Each number is 200 + 30 x the weight over its row's rms, rounded and kept within 0 to 999. Layers, rows and columns count from 0. The size before them is the row's rms in percent of the matrix's.

# layer 8 attention query, 512x256, rms 0.156, rows 0-18,64-81, columns 0-127
092,204,228,221,235,183,190,152,186,209,220,184,142,209,211,195,206,224,180,141,172,161,229,198,205,221,204,165,204,165,189,170,142,139,163,238,157,183,246,180,243,162,234,227,157,256,251,250,256,171,236,168,153,198,226,215,252,227,210,197,194,177,179,194,217,232,199,145,250,229,249,165,207,246,226,194,208,210,229,195,138,240,213,268,243,133,212,185,181,216,192,198,195,166,230,199,195,213,204,238,268,227,212,187,162,226,201,265,217,198,185,245,171,200,201,276,156,215,224,187,191,154,208,162,210,190,208,150,177
100,169,220,237,236,214,220,163,205,216,193,184,196,211,191,191,148,218,210,189,211,226,196,215,166,195,212,167,226,226,139,211,162,167,150,171,193,186,222,146,225,205,180,220,244,170,263,174,205,226,229,192,221,160,205,214,175,223,163,206,167,225,188,245,193,214,191,211,122,188,196,229,253,237,214,233,206,163,192,167,183,180,175,205,205,231,198,219,264,128,206,205,201,173,198,303,199,216,170,215,211,199,178,238,153,155,214,229,161,252,214,250,224,188,227,276,223,194,230,206,241,175,197,194,209,243,204,209,174
109,218,242,182,203,254,189,185,242,231,224,235,184,156,144,227,164,237,186,225,218,215,166,181,173,201,224,203,162,195,223,144,187,165,201,241,271,210,170,195,250,226,197,151,206,193,176,184,262,221,230,178,156,244,129,176,189,194,186,193,187,143,178,166,200,179,211,186,148,192,155,205,234,200,234,199,197,178,213,183,172,196,198,261,191,218,168,176,237,233,181,219,177,228,183,182,152,157,213,191,216,185,175,150,204,147,223,205,226,195,174,189,234,174,217,204,101,213,229,176,211,176,157,227,214,190,187,192,204
102,198,198,206,157,184,178,179,206,184,178,186,180,185,225,213,236,193,198,202,204,203,168,222,251,232,229,134,176,211,262,189,194,241,218,142,243,186,162,213,224,226,220,174,211,218,228,204,159,234,180,165,252,229,208,179,204,177,227,216,155,208,209,234,213,188,176,193,196,191,140,191,146,254,179,178,201,174,186,205,218,199,185,206,242,224,212,245,235,209,209,217,206,223,248,217,177,226,192,168,150,222,192,218,222,187,222,173,206,207,193,230,121,202,156,215,194,226,141,122,192,233,158,169,178,183,244,180,194
091,195,211,192,204,152,170,212,267,152,199,225,164,215,215,147,188,191,196,196,203,185,271,179,197,188,196,187,214,223,298,257,207,158,273,174,222,186,171,196,186,206,152,205,198,206,258,227,209,237,242,192,171,161,202,239,191,231,239,200,232,258,193,220,243,185,159,235,169,205,235,254,176,231,226,221,264,211,191,219,189,221,170,228,159,210,198,205,177,194,202,224,161,196,163,199,203,223,159,194,208,192,157,168,189,225,220,189,177,210,166,150,197,225,247,221,214,210,128,230,200,197,154,162,212,186,204,193,224
100,199,226,148,268,180,224,208,192,207,244,197,212,183,258,159,181,146,175,180,253,221,218,192,241,247,175,208,190,176,162,246,164,191,153,210,227,196,180,200,236,216,251,196,198,214,228,227,226,165,191,208,156,210,268,272,196,136,192,150,183,187,220,181,227,217,203,240,217,196,251,201,179,215,165,205,209,186,215,126,162,286,200,230,225,145,171,180,212,186,212,153,218,180,209,166,235,199,203,208,222,223,217,233,194,165,192,189,192,193,179,259,211,186,199,278,208,225,210,213,160,217,212,162,201,193,134,168,192
100,207,210,212,168,129,179,177,185,186,228,231,229,183,231,287,189,153,192,235,246,209,232,165,213,166,190,219,181,197,189,208,223,199,228,206,203,173,136,185,191,199,153,209,226,186,205,188,213,247,194,230,267,200,233,168,202,210,174,229,210,231,196,223,211,212,225,167,248,207,168,182,207,162,278,238,213,193,204,193,310,216,203,142,211,265,259,207,227,218,190,180,173,187,238,165,217,200,217,185,188,179,200,219,239,204,153,196,250,249,224,232,205,221,220,146,179,251,155,161,193,158,204,174,188,231,182,230,178
097,179,240,233,225,211,196,219,170,177,208,200,224,172,210,174,190,192,201,187,201,207,208,158,212,219,225,211,212,243,217,148,208,247,206,199,226,149,172,215,226,190,193,245,173,146,185,224,194,187,180,177,171,203,160,231,187,204,223,188,216,198,254,186,208,252,266,198,245,210,231,182,194,199,186,228,146,270,238,174,216,208,209,234,189,165,212,267,156,203,209,206,214,239,209,192,228,213,191,214,188,166,210,188,178,180,222,110,174,197,256,225,146,170,207,220,259,158,190,202,177,249,213,149,255,217,233,258,206
098,189,195,178,148,220,180,230,184,213,187,211,190,173,135,224,257,301,222,188,142,205,166,156,205,240,138,199,186,164,186,157,245,166,228,187,213,223,159,127,183,265,196,217,160,237,227,197,233,209,206,249,208,215,195,197,230,241,161,214,228,171,175,183,199,193,180,161,170,204,182,199,223,230,157,214,216,189,203,220,227,208,243,236,255,141,174,187,216,182,189,186,224,154,223,185,175,197,192,197,219,217,185,240,169,189,218,177,222,224,130,187,188,163,179,213,191,179,204,193,188,189,207,173,242,159,158,195,226
101,214,217,208,194,211,216,200,207,151,185,149,199,183,158,187,235,202,231,264,195,224,231,170,240,194,205,201,181,150,237,227,159,224,167,201,210,239,198,188,231,267,174,172,175,197,223,164,220,199,163,179,178,174,238,186,180,204,215,261,168,183,207,200,192,207,187,238,216,184,205,172,173,174,237,226,241,232,164,201,265,239,220,113,193,210,232,252,216,202,199,234,220,201,217,259,214,157,166,208,160,174,218,226,187,205,188,173,261,170,217,146,204,246,225,195,180,169,140,240,185,208,157,245,175,169,207,178,176
090,209,171,187,163,175,191,177,248,229,217,218,203,162,205,218,207,197,176,214,194,185,215,217,208,243,247,172,204,187,243,221,195,188,168,188,219,212,164,180,231,217,226,188,206,168,260,184,143,202,228,194,234,226,243,205,263,166,194,226,220,281,242,226,199,146,219,205,187,189,167,200,211,191,226,203,191,145,183,171,161,171,195,199,217,163,258,207,187,218,209,171,140,216,237,222,227,166,263,202,171,168,265,193,191,235,184,186,209,222,218,217,261,227,212,199,207,224,229,212,175,184,187,184,197,183,190,224,237
112,193,236,179,193,166,214,164,203,189,175,228,177,179,183,168,197,207,156,202,204,195,197,203,225,216,195,147,194,233,245,221,121,221,189,188,171,231,214,227,142,230,197,171,182,190,187,211,201,235,209,170,129,219,190,193,200,157,248,169,208,189,202,203,194,213,221,219,225,225,208,171,194,170,231,171,187,187,212,200,217,182,257,189,164,178,244,195,209,221,188,164,215,257,238,212,180,158,207,195,130,161,188,214,209,229,224,213,179,276,192,200,226,255,228,177,205,249,214,192,171,224,148,192,202,189,190,182,164
093,207,189,166,202,186,202,212,208,211,235,215,186,207,201,180,186,246,193,219,181,218,227,237,181,187,234,252,126,246,204,168,186,169,188,191,189,196,200,214,203,154,258,164,218,181,193,228,224,152,188,182,209,195,219,171,210,158,150,234,233,214,225,232,217,224,195,204,227,218,158,188,219,204,187,174,170,229,125,225,136,202,263,181,158,252,193,189,232,118,135,214,165,235,136,149,181,201,205,175,249,218,241,214,197,184,252,199,197,183,228,243,233,219,233,263,216,188,248,226,266,214,144,158,164,230,228,194,159
097,219,238,200,241,191,205,153,230,216,166,211,191,204,221,207,245,211,197,208,241,241,167,200,195,232,229,188,231,152,181,198,215,192,237,191,200,201,216,190,238,246,146,242,195,207,224,190,278,248,143,185,185,175,207,159,224,209,176,209,188,209,198,177,214,238,185,261,180,169,179,216,143,204,180,203,225,218,204,225,212,200,198,236,203,222,200,209,146,207,183,223,198,187,179,219,209,220,208,186,172,203,180,214,191,265,206,223,194,249,217,165,184,214,252,245,267,187,163,227,242,174,231,207,202,145,157,199,178
101,221,215,226,157,220,198,154,212,205,212,172,156,239,158,169,174,270,279,161,175,174,171,181,201,254,177,234,184,199,137,243,183,251,170,212,220,158,166,174,168,190,190,227,233,240,212,179,186,158,206,175,221,151,204,213,197,219,199,250,149,172,219,181,225,204,217,203,162,194,173,233,187,226,221,236,189,250,229,209,136,185,206,171,133,172,213,194,165,200,202,232,205,180,255,228,214,240,153,155,214,189,155,200,206,245,173,174,212,225,229,245,213,195,177,166,193,224,187,176,209,166,181,184,178,180,150,156,209
105,272,198,221,160,168,171,195,180,217,227,188,198,203,190,195,193,161,193,229,227,195,210,192,159,164,222,213,144,215,207,215,178,247,165,172,214,179,193,225,178,173,193,224,222,147,206,238,242,167,202,186,162,187,199,170,205,122,190,246,205,231,164,216,195,182,161,207,174,173,183,191,161,140,194,186,209,224,262,214,197,240,232,207,170,226,237,192,241,196,196,233,170,198,219,174,163,177,111,159,126,183,232,204,232,245,208,217,188,169,197,135,202,200,162,178,203,221,196,180,156,143,226,230,196,179,224,180,235
100,209,223,208,168,247,202,228,153,181,202,233,251,184,195,181,170,225,199,163,181,208,171,178,208,195,202,226,192,185,160,198,211,255,273,179,189,169,238,152,237,246,190,201,208,194,137,178,213,166,288,179,224,183,214,185,190,244,221,171,211,200,210,247,261,169,169,191,184,194,205,258,218,245,169,229,192,210,191,231,168,222,262,286,209,192,164,228,219,211,196,240,164,150,177,234,198,246,151,190,170,166,223,196,211,213,247,237,239,239,194,171,197,226,218,189,191,195,246,155,176,209,159,183,208,209,207,227,190
099,215,211,183,164,230,213,221,173,275,128,227,179,189,221,207,232,210,196,193,182,222,182,188,207,196,172,207,220,224,192,170,206,199,195,221,239,219,201,164,206,191,254,159,204,193,189,206,261,202,227,156,200,201,209,182,137,140,219,135,231,183,185,173,160,201,224,219,221,175,209,208,231,147,169,199,118,215,157,181,164,148,206,240,201,158,203,214,190,224,204,180,209,168,166,191,222,230,229,229,235,202,187,277,122,186,234,151,216,174,218,220,198,247,218,252,187,238,230,174,200,180,184,209,179,194,183,207,223
102,223,195,174,141,218,238,160,261,204,177,204,190,228,235,195,173,207,157,207,171,204,255,155,201,202,176,183,188,194,239,237,217,205,205,243,181,223,203,202,213,185,153,197,182,204,138,234,229,257,193,189,215,201,216,120,154,189,187,222,253,191,207,179,201,222,194,164,270,154,224,181,212,215,248,247,200,166,204,229,161,199,226,222,200,203,216,231,227,241,202,185,151,202,236,155,212,119,201,142,187,155,180,228,211,225,207,214,226,189,176,174,115,207,185,204,224,179,204,245,200,138,236,196,196,181,197,250,149
063,233,207,181,168,154,191,207,240,205,207,151,192,188,176,190,219,186,206,194,204,169,251,159,175,165,207,219,202,253,158,232,207,176,169,208,161,211,226,209,172,232,245,196,241,208,177,191,231,205,255,169,137,292,184,220,191,182,169,233,154,142,217,148,217,190,167,163,210,211,203,202,187,191,188,269,180,204,165,228,228,202,175,190,201,222,209,221,151,168,195,220,197,194,211,198,153,250,147,225,217,229,207,174,194,202,211,179,249,199,239,207,209,165,228,220,141,190,254,244,139,231,196,172,200,189,165,198,159
067,136,166,244,205,180,191,176,173,244,144,180,172,161,248,192,200,175,200,195,146,188,246,199,180,176,159,186,177,234,233,191,179,173,205,252,150,226,167,221,186,181,212,162,194,201,230,175,240,168,194,201,182,212,220,193,224,236,228,209,261,183,204,221,197,183,201,190,186,204,140,176,211,199,186,216,185,200,162,193,242,238,204,210,167,175,237,225,208,234,206,196,221,202,204,194,273,216,207,253,176,230,197,148,226,145,213,209,251,220,207,196,204,140,170,216,213,205,216,193,148,190,123,224,260,180,150,225,222
068,212,175,272,227,219,217,174,171,210,214,185,226,197,190,217,149,166,210,246,182,173,194,224,171,182,177,169,239,235,153,194,194,240,193,222,195,204,158,199,204,195,273,177,238,177,206,229,276,194,184,220,243,205,188,155,168,159,176,195,230,210,254,174,269,185,216,173,219,222,184,171,255,185,227,140,202,157,179,221,153,185,195,191,192,254,207,200,254,285,184,140,158,224,169,239,203,132,205,195,143,245,178,164,216,176,132,187,122,235,146,225,189,207,218,177,198,213,169,208,198,173,182,225,205,195,210,209,199
062,210,251,242,186,220,200,160,209,201,160,192,221,156,220,186,216,172,254,231,204,269,203,221,188,160,154,204,234,207,256,202,190,208,241,207,224,178,188,222,230,213,174,229,174,212,197,197,195,141,183,243,197,193,221,182,141,239,214,243,199,190,230,195,240,168,184,248,246,204,176,258,188,178,204,183,196,227,251,197,185,199,266,229,179,227,222,236,236,228,208,201,189,197,202,226,212,213,170,249,174,187,192,195,187,225,231,167,153,209,226,194,174,212,110,202,226,184,229,176,227,218,125,190,224,143,171,171,171
065,191,233,154,236,199,194,234,165,168,187,167,153,236,190,146,180,174,220,212,215,198,240,181,188,182,205,196,154,208,223,216,170,175,207,216,249,237,230,177,208,200,233,200,164,175,199,208,106,191,173,229,215,226,183,229,185,192,133,160,210,186,185,182,205,177,138,219,211,192,185,181,162,159,204,195,186,178,191,229,193,255,227,158,191,196,250,227,134,240,183,231,182,200,183,181,212,196,206,188,195,175,175,257,207,160,189,195,157,131,235,162,177,170,198,203,190,179,215,157,216,256,211,205,164,179,207,162,180
074,214,178,208,164,205,172,234,155,203,220,184,175,199,201,207,209,229,246,165,193,190,187,148,244,194,219,201,116,167,221,204,193,170,197,194,179,181,178,251,254,163,194,195,190,179,183,227,221,162,155,160,191,198,201,241,184,187,239,164,250,194,216,201,174,230,216,209,208,251,178,189,239,206,197,200,230,146,203,184,237,175,220,216,153,173,177,167,159,198,193,180,215,198,182,208,198,178,139,168,237,212,224,173,191,182,236,203,186,171,231,151,196,156,217,194,211,203,136,207,208,194,177,163,183,237,207,165,167
067,243,175,208,216,228,172,168,188,225,221,219,161,244,196,145,169,208,235,229,193,234,178,198,179,172,194,181,217,249,216,180,245,266,176,176,235,230,172,248,217,227,182,212,173,167,190,169,214,184,193,199,198,198,165,175,190,176,154,131,160,243,225,131,210,231,181,170,226,165,167,200,175,240,141,203,224,185,221,207,230,188,195,197,225,228,222,209,214,210,164,187,181,231,216,222,200,163,229,153,261,226,168,224,140,182,203,250,233,197,190,217,242,242,175,203,193,162,162,206,210,213,159,197,214,269,229,230,242
070,195,189,174,193,232,225,225,192,206,174,178,196,194,241,189,208,181,266,219,158,205,167,169,235,226,242,194,232,196,160,228,195,152,253,186,168,257,189,205,178,179,202,227,234,257,197,266,185,214,170,183,201,214,116,159,187,193,250,189,251,202,243,223,210,197,169,212,187,208,178,173,238,176,178,186,221,154,258,104,203,198,227,177,186,138,208,194,232,230,198,219,201,116,182,146,182,216,215,213,135,221,181,230,203,210,212,215,130,207,219,207,169,176,222,201,214,187,170,220,194,270,192,228,199,193,165,225,176
066,176,143,187,214,226,213,185,193,170,227,187,136,217,151,248,193,180,208,227,177,186,136,245,168,240,198,177,211,145,179,189,248,186,177,208,201,174,234,214,169,289,171,167,196,252,182,201,206,271,230,183,226,236,201,189,237,224,194,266,218,216,174,194,191,138,184,204,238,191,231,202,183,216,197,145,207,198,190,270,172,266,228,146,252,194,182,199,190,193,202,183,212,232,252,179,202,210,213,250,210,179,193,144,207,241,189,185,172,227,129,186,190,158,200,213,222,195,204,173,199,233,208,202,171,187,213,219,215
080,155,176,213,220,219,185,191,201,176,206,210,147,170,179,133,189,185,259,196,198,193,202,128,190,196,209,204,203,189,184,266,199,268,219,201,188,227,197,216,194,187,170,203,196,234,171,175,189,213,179,173,245,191,158,203,156,229,224,152,231,158,211,216,240,210,215,212,152,196,147,248,202,215,209,153,189,189,276,199,179,200,222,176,227,238,201,166,252,174,227,226,168,218,207,223,214,195,176,173,211,178,211,225,219,221,184,262,146,162,238,207,195,259,203,197,203,229,153,150,143,258,211,132,170,206,230,206,272
068,202,248,196,222,208,158,223,182,203,228,206,207,217,162,188,207,211,217,221,215,192,145,207,181,216,208,235,226,152,175,179,155,243,137,157,261,176,195,212,235,223,176,200,178,205,211,189,184,204,213,182,167,222,167,183,225,192,147,147,222,237,199,224,268,241,204,210,195,183,204,181,194,152,151,258,179,217,189,205,242,196,206,159,225,219,178,210,219,153,177,162,198,188,194,267,212,185,220,233,210,182,199,276,194,164,139,204,222,190,213,228,175,231,199,206,210,239,229,181,213,228,137,138,208,205,192,216,222
069,187,174,232,141,157,199,211,230,231,151,195,187,197,144,193,189,141,247,213,190,187,180,158,173,180,209,183,154,200,201,269,229,263,196,207,194,206,140,207,198,179,250,193,141,192,187,170,232,211,152,212,220,187,210,242,225,225,187,170,198,189,228,208,200,191,215,214,225,186,187,201,194,206,198,204,183,133,198,161,209,264,261,199,199,218,247,139,239,197,236,220,187,153,215,184,235,199,178,184,268,180,205,202,194,175,164,228,177,185,244,260,178,183,225,229,193,218,195,215,141,254,201,166,201,240,175,168,272
071,189,197,187,186,197,198,262,214,180,208,212,195,193,169,193,163,213,200,246,159,228,216,195,206,197,205,258,197,160,186,153,212,137,215,198,191,158,237,156,177,205,202,211,180,207,132,166,231,274,197,230,251,190,166,186,214,236,197,207,174,236,173,159,212,193,198,219,198,207,224,234,223,199,215,216,171,233,208,175,229,209,211,148,206,219,196,153,258,141,203,170,220,207,178,225,225,195,176,161,196,159,248,243,213,184,215,257,168,244,161,197,208,198,235,233,168,201,196,193,190,207,184,134,229,216,189,224,220
091,127,223,174,221,206,211,152,224,169,160,214,200,156,178,182,178,168,207,279,203,160,241,168,221,193,212,184,201,196,166,184,163,304,239,145,196,180,176,176,214,184,204,199,182,182,189,156,196,180,162,189,206,143,188,166,180,220,173,201,244,165,217,239,211,260,221,224,216,135,209,243,245,172,177,185,169,217,214,138,187,197,216,190,223,211,258,161,209,166,230,259,151,232,196,196,252,175,193,181,205,201,180,189,195,200,189,255,190,184,191,197,225,197,218,220,178,216,211,124,184,183,173,163,205,186,244,146,223
076,172,221,169,204,215,223,192,164,217,206,217,174,176,165,172,191,170,208,235,198,203,217,212,219,208,203,192,207,185,224,211,220,252,174,212,196,194,171,229,204,232,212,222,192,222,163,216,263,181,237,152,214,199,187,167,182,182,205,231,174,181,183,269,221,241,228,196,170,161,216,271,215,137,180,174,166,167,215,280,197,229,191,188,189,214,257,198,195,232,200,202,124,227,187,185,203,214,137,205,209,131,257,213,132,226,203,228,183,161,207,184,200,205,186,149,216,200,189,144,233,121,197,230,140,264,206,240,234
073,196,162,248,217,256,217,198,229,197,145,213,171,237,181,245,238,199,228,213,196,183,207,173,155,176,195,219,135,225,208,182,148,213,224,154,170,209,199,144,178,208,204,205,195,171,192,135,268,194,181,192,191,161,196,229,174,248,207,241,231,175,225,178,172,229,193,186,247,175,194,191,176,146,143,163,184,204,229,121,212,209,194,254,190,201,203,236,222,198,172,249,199,253,219,172,195,173,209,213,176,224,229,209,207,194,178,197,159,178,163,196,232,188,194,247,212,169,190,244,217,211,229,246,155,215,197,218,205
084,205,212,181,174,226,206,239,206,185,187,183,216,204,199,226,172,176,248,260,192,279,261,180,190,159,250,176,220,195,201,189,181,290,211,170,176,196,196,168,258,192,214,165,205,217,178,145,234,220,217,158,183,170,156,175,172,218,201,219,221,200,196,227,211,226,171,193,225,169,218,240,213,225,143,138,211,196,180,136,137,179,193,238,156,241,264,178,137,182,203,234,151,192,142,188,211,213,207,227,214,216,204,196,195,205,220,238,217,182,203,206,200,197,203,203,215,173,193,200,200,162,209,216,161,186,175,178,221
084,166,211,233,198,232,211,178,225,207,188,182,152,202,145,199,182,252,187,207,200,199,234,211,189,175,161,186,190,132,191,155,166,233,194,186,194,220,180,273,155,226,172,177,209,134,212,154,239,207,168,191,220,218,204,200,223,272,191,192,223,164,219,245,222,217,235,214,213,205,176,189,194,170,189,157,214,205,259,142,122,247,193,169,188,208,231,227,223,142,178,201,189,206,195,165,245,163,176,196,251,202,201,210,178,171,200,169,197,196,239,189,215,125,261,176,148,174,174,174,220,206,217,151,202,225,239,231,241
# layer 8 attention key, 256x256, rms 0.154, rows 0-17, columns 0-127
063,182,199,229,212,188,219,232,219,190,214,205,210,253,193,146,206,224,153,203,211,214,173,180,210,242,169,184,196,178,234,236,232,223,217,202,190,208,202,205,203,158,210,239,171,200,181,224,201,193,190,265,196,192,198,209,169,238,237,280,189,191,173,225,199,169,238,233,200,191,251,209,199,208,224,117,189,145,242,170,218,207,160,194,208,171,219,228,259,204,163,153,221,197,230,149,189,187,196,230,161,127,196,147,186,176,217,158,256,200,192,229,173,257,178,186,222,194,188,239,245,236,228,182,170,178,197,197,213
065,174,217,206,159,265,154,292,200,193,199,165,179,182,170,160,154,203,212,202,206,184,129,255,192,166,163,187,183,263,146,203,199,163,242,160,193,168,211,200,186,181,212,156,206,207,204,156,125,197,282,177,194,170,200,232,203,154,177,202,184,176,229,190,205,181,178,223,162,278,185,225,220,200,166,184,225,177,195,141,198,201,203,231,217,192,208,185,182,186,201,182,189,197,201,219,190,184,264,235,188,174,201,198,187,187,253,178,202,194,186,173,190,226,240,217,224,195,200,195,241,207,207,208,222,213,179,246,186
068,218,228,202,150,188,198,149,187,212,216,206,206,195,167,211,191,199,224,240,218,211,210,191,219,205,139,226,216,195,141,203,183,233,203,179,241,215,213,227,205,237,182,185,183,206,214,182,146,218,229,231,224,227,221,241,181,151,193,190,220,116,247,197,214,175,184,180,169,177,222,192,215,241,190,264,209,178,209,124,234,205,208,229,181,238,177,234,276,244,235,204,168,176,185,172,228,202,234,169,210,173,194,224,197,183,280,187,198,174,183,178,218,189,215,202,218,212,205,243,154,241,191,246,232,225,224,167,232
073,235,195,205,199,153,170,151,161,144,207,205,206,180,228,190,192,149,182,165,195,202,193,175,179,243,201,189,138,151,241,247,208,229,239,182,206,194,182,217,207,203,188,181,214,245,219,273,196,222,212,185,181,189,216,182,188,166,194,179,85,207,200,220,186,193,195,182,185,258,204,217,194,221,238,189,177,172,176,140,236,195,197,189,216,231,201,229,169,173,198,232,220,179,217,256,206,172,227,179,169,167,236,209,191,243,129,144,240,171,192,183,196,254,202,214,209,220,190,146,155,210,169,195,193,139,230,179,184
069,193,196,218,211,153,201,173,214,134,185,203,176,200,250,155,231,209,230,208,144,230,236,159,221,268,219,226,142,211,200,192,173,171,190,195,193,208,183,206,197,171,216,251,177,213,198,205,203,177,238,212,265,207,196,177,220,183,240,178,179,239,152,209,178,183,157,220,172,195,172,220,185,221,225,224,238,182,211,203,213,197,180,218,206,218,261,208,192,152,160,246,194,233,174,244,214,205,140,224,206,162,250,203,229,289,173,233,208,199,190,165,197,200,162,204,227,176,203,206,191,183,184,198,199,145,210,209,202
073,199,212,218,238,164,223,253,219,184,290,222,193,193,240,188,200,232,215,207,178,157,225,211,183,206,181,216,234,169,248,181,191,159,194,210,170,213,248,132,226,219,147,227,155,185,194,196,196,235,246,178,207,156,192,197,219,243,264,204,205,204,168,214,186,237,207,217,220,250,220,234,198,254,165,245,182,213,213,158,206,223,173,261,232,155,256,198,254,226,210,185,275,187,250,192,189,175,195,136,221,181,194,214,209,176,185,177,148,199,205,233,203,248,267,181,203,205,214,242,209,211,201,172,229,233,155,199,223
075,243,202,213,255,181,226,175,210,202,157,201,210,170,243,264,240,215,178,202,222,117,237,180,167,216,176,200,198,145,224,166,218,242,227,177,213,143,199,117,193,201,200,188,193,206,193,191,209,233,202,247,207,185,222,160,184,243,159,204,230,194,201,248,174,177,228,211,250,231,185,184,211,205,196,196,215,214,227,258,210,231,206,102,161,200,209,131,216,151,185,193,178,211,200,200,187,264,187,186,204,199,185,226,226,215,162,226,216,196,205,201,190,200,133,240,232,197,182,153,199,134,223,178,187,195,160,166,217
069,164,197,210,192,185,265,201,224,154,227,170,217,187,210,160,212,227,182,219,214,198,194,179,166,182,200,164,220,155,194,137,282,232,204,207,186,197,199,165,225,179,221,264,203,222,200,172,224,167,149,209,203,229,192,200,205,165,193,118,206,253,181,159,183,228,199,169,228,185,216,193,228,192,165,174,154,255,231,249,177,215,194,205,177,195,171,231,117,207,221,200,165,226,190,203,230,192,167,186,242,148,163,203,214,202,254,199,218,212,213,269,181,231,211,233,150,225,215,186,146,213,235,185,165,229,168,255,221
073,241,162,206,191,172,209,197,222,175,188,208,193,172,169,182,232,221,215,215,231,236,176,162,231,203,176,176,253,194,136,200,180,210,245,137,146,204,132,242,186,213,246,208,157,183,147,163,259,200,216,169,179,171,207,208,177,249,160,228,200,112,204,175,222,187,182,155,199,146,223,140,224,236,229,171,166,209,266,180,207,147,201,197,209,207,156,187,227,223,197,184,217,163,224,142,184,223,220,212,209,214,246,197,166,154,162,187,181,165,154,209,166,207,229,214,199,194,198,222,203,213,189,225,121,157,230,187,189
077,241,281,175,234,248,187,218,225,202,195,181,190,190,199,201,194,183,160,192,172,222,290,160,214,269,174,193,247,202,203,199,219,208,207,255,249,211,200,225,188,155,193,182,199,199,166,154,271,183,195,194,202,193,201,181,200,184,144,234,174,236,203,178,210,201,174,193,220,185,189,157,190,236,199,242,182,218,175,220,171,232,212,230,181,151,257,228,168,198,148,214,183,185,189,206,210,204,164,195,163,170,183,257,180,206,205,217,222,133,268,132,196,196,226,150,170,194,179,144,239,245,181,182,214,190,174,204,184
075,190,220,212,209,192,249,233,265,217,191,134,217,214,189,172,181,186,172,193,201,214,213,204,225,208,187,178,187,148,209,154,128,223,270,220,246,195,184,139,200,193,197,208,195,188,225,167,195,224,188,173,183,103,218,191,186,204,193,187,186,181,219,208,204,166,165,173,219,171,132,198,198,214,202,191,235,151,203,175,186,189,240,186,142,248,192,218,204,198,163,255,207,178,191,187,179,192,179,159,210,224,180,194,153,209,189,236,205,205,168,238,223,166,189,223,209,241,170,232,182,257,223,160,235,219,230,130,255
080,166,255,213,212,248,192,135,213,187,211,177,215,208,158,190,162,176,196,198,171,211,206,180,164,192,188,208,158,206,224,180,199,209,181,145,175,183,238,235,227,200,251,171,209,231,187,207,231,202,175,229,148,219,211,166,206,205,210,213,167,232,186,108,199,229,177,204,228,159,148,227,191,189,187,156,189,204,199,172,203,174,240,193,189,206,201,205,192,201,218,216,171,248,180,176,201,163,189,219,168,200,201,226,175,185,168,165,180,243,172,181,207,192,204,197,177,196,189,196,194,216,227,143,238,213,235,173,178
078,182,222,180,185,248,183,208,233,234,226,203,189,158,172,199,145,270,209,185,209,186,170,217,195,174,170,212,238,246,159,165,183,218,253,183,181,180,162,161,181,230,227,162,170,152,162,179,208,199,171,201,205,167,181,218,165,172,170,163,228,173,220,235,206,212,199,211,186,147,171,232,200,193,211,165,173,214,201,232,165,169,202,228,184,195,164,254,226,210,166,214,192,216,208,222,254,208,185,192,219,229,226,194,141,191,235,219,202,117,228,226,236,205,240,189,222,158,189,169,239,162,175,222,162,233,234,171,235
077,212,267,208,242,239,158,152,232,250,162,189,137,267,226,148,212,157,150,223,176,178,184,218,182,230,216,207,230,145,150,161,185,206,164,161,231,192,235,184,131,166,195,215,153,200,177,174,208,225,168,196,173,172,186,184,199,199,167,222,181,205,172,273,197,223,203,203,210,206,199,195,243,174,178,205,206,227,197,156,242,194,171,199,155,171,208,201,170,176,142,181,188,198,189,222,159,182,229,253,203,237,183,214,187,189,182,265,191,191,237,187,221,199,265,226,221,161,190,176,253,196,240,190,193,241,201,176,241
079,163,189,225,227,168,210,214,183,216,222,207,178,139,193,190,243,195,178,184,173,222,188,195,215,186,144,197,225,157,245,294,186,226,252,222,187,231,171,193,243,169,195,187,210,220,171,128,233,147,187,168,148,196,225,186,194,223,181,162,249,158,203,210,224,265,193,207,242,202,198,202,216,201,209,219,225,175,230,195,210,202,157,135,187,210,167,169,128,131,139,254,165,167,212,195,180,180,199,149,175,197,202,230,200,221,175,223,193,243,199,210,227,209,197,195,165,220,129,251,199,207,179,146,196,180,178,201,220
078,211,242,193,162,223,228,246,229,190,210,213,232,219,206,226,192,200,192,204,220,225,185,201,179,174,223,198,195,249,254,189,158,227,216,195,197,156,139,233,152,218,188,227,195,225,179,195,210,175,266,230,172,127,157,191,266,179,173,192,231,254,215,193,211,196,210,147,202,199,257,235,198,191,180,183,162,176,217,229,268,221,114,219,134,236,176,198,137,155,220,178,188,257,160,201,208,233,164,238,153,273,258,144,189,242,190,209,175,179,203,173,227,165,187,212,207,215,214,200,217,201,164,148,185,187,190,190,219
088,147,235,195,214,203,222,175,266,165,179,217,148,158,192,117,221,199,195,179,195,192,207,204,190,202,132,226,225,199,167,227,182,212,240,230,196,195,211,144,203,192,188,166,199,216,211,169,186,160,161,240,206,154,195,210,162,160,174,133,177,144,178,217,227,163,209,151,181,128,236,212,218,192,195,188,170,220,249,142,192,185,215,177,242,199,214,243,187,150,203,205,201,187,176,172,232,198,206,167,185,204,195,215,168,173,240,251,196,155,231,219,219,207,248,226,180,201,196,163,234,159,164,200,184,233,268,213,204
080,163,243,186,217,277,177,173,221,209,195,240,224,257,201,207,192,165,177,222,151,203,173,209,186,201,166,209,208,153,168,166,178,214,206,152,205,209,245,197,193,232,161,181,248,226,191,174,166,191,180,178,206,162,175,202,167,162,155,221,251,192,243,185,179,185,161,174,227,188,236,202,250,198,215,200,177,141,226,150,211,190,134,207,234,201,173,229,221,221,165,226,229,209,181,215,211,188,209,173,215,215,229,182,155,185,197,216,262,182,209,216,200,206,244,231,172,158,185,254,231,186,196,194,207,210,251,221,184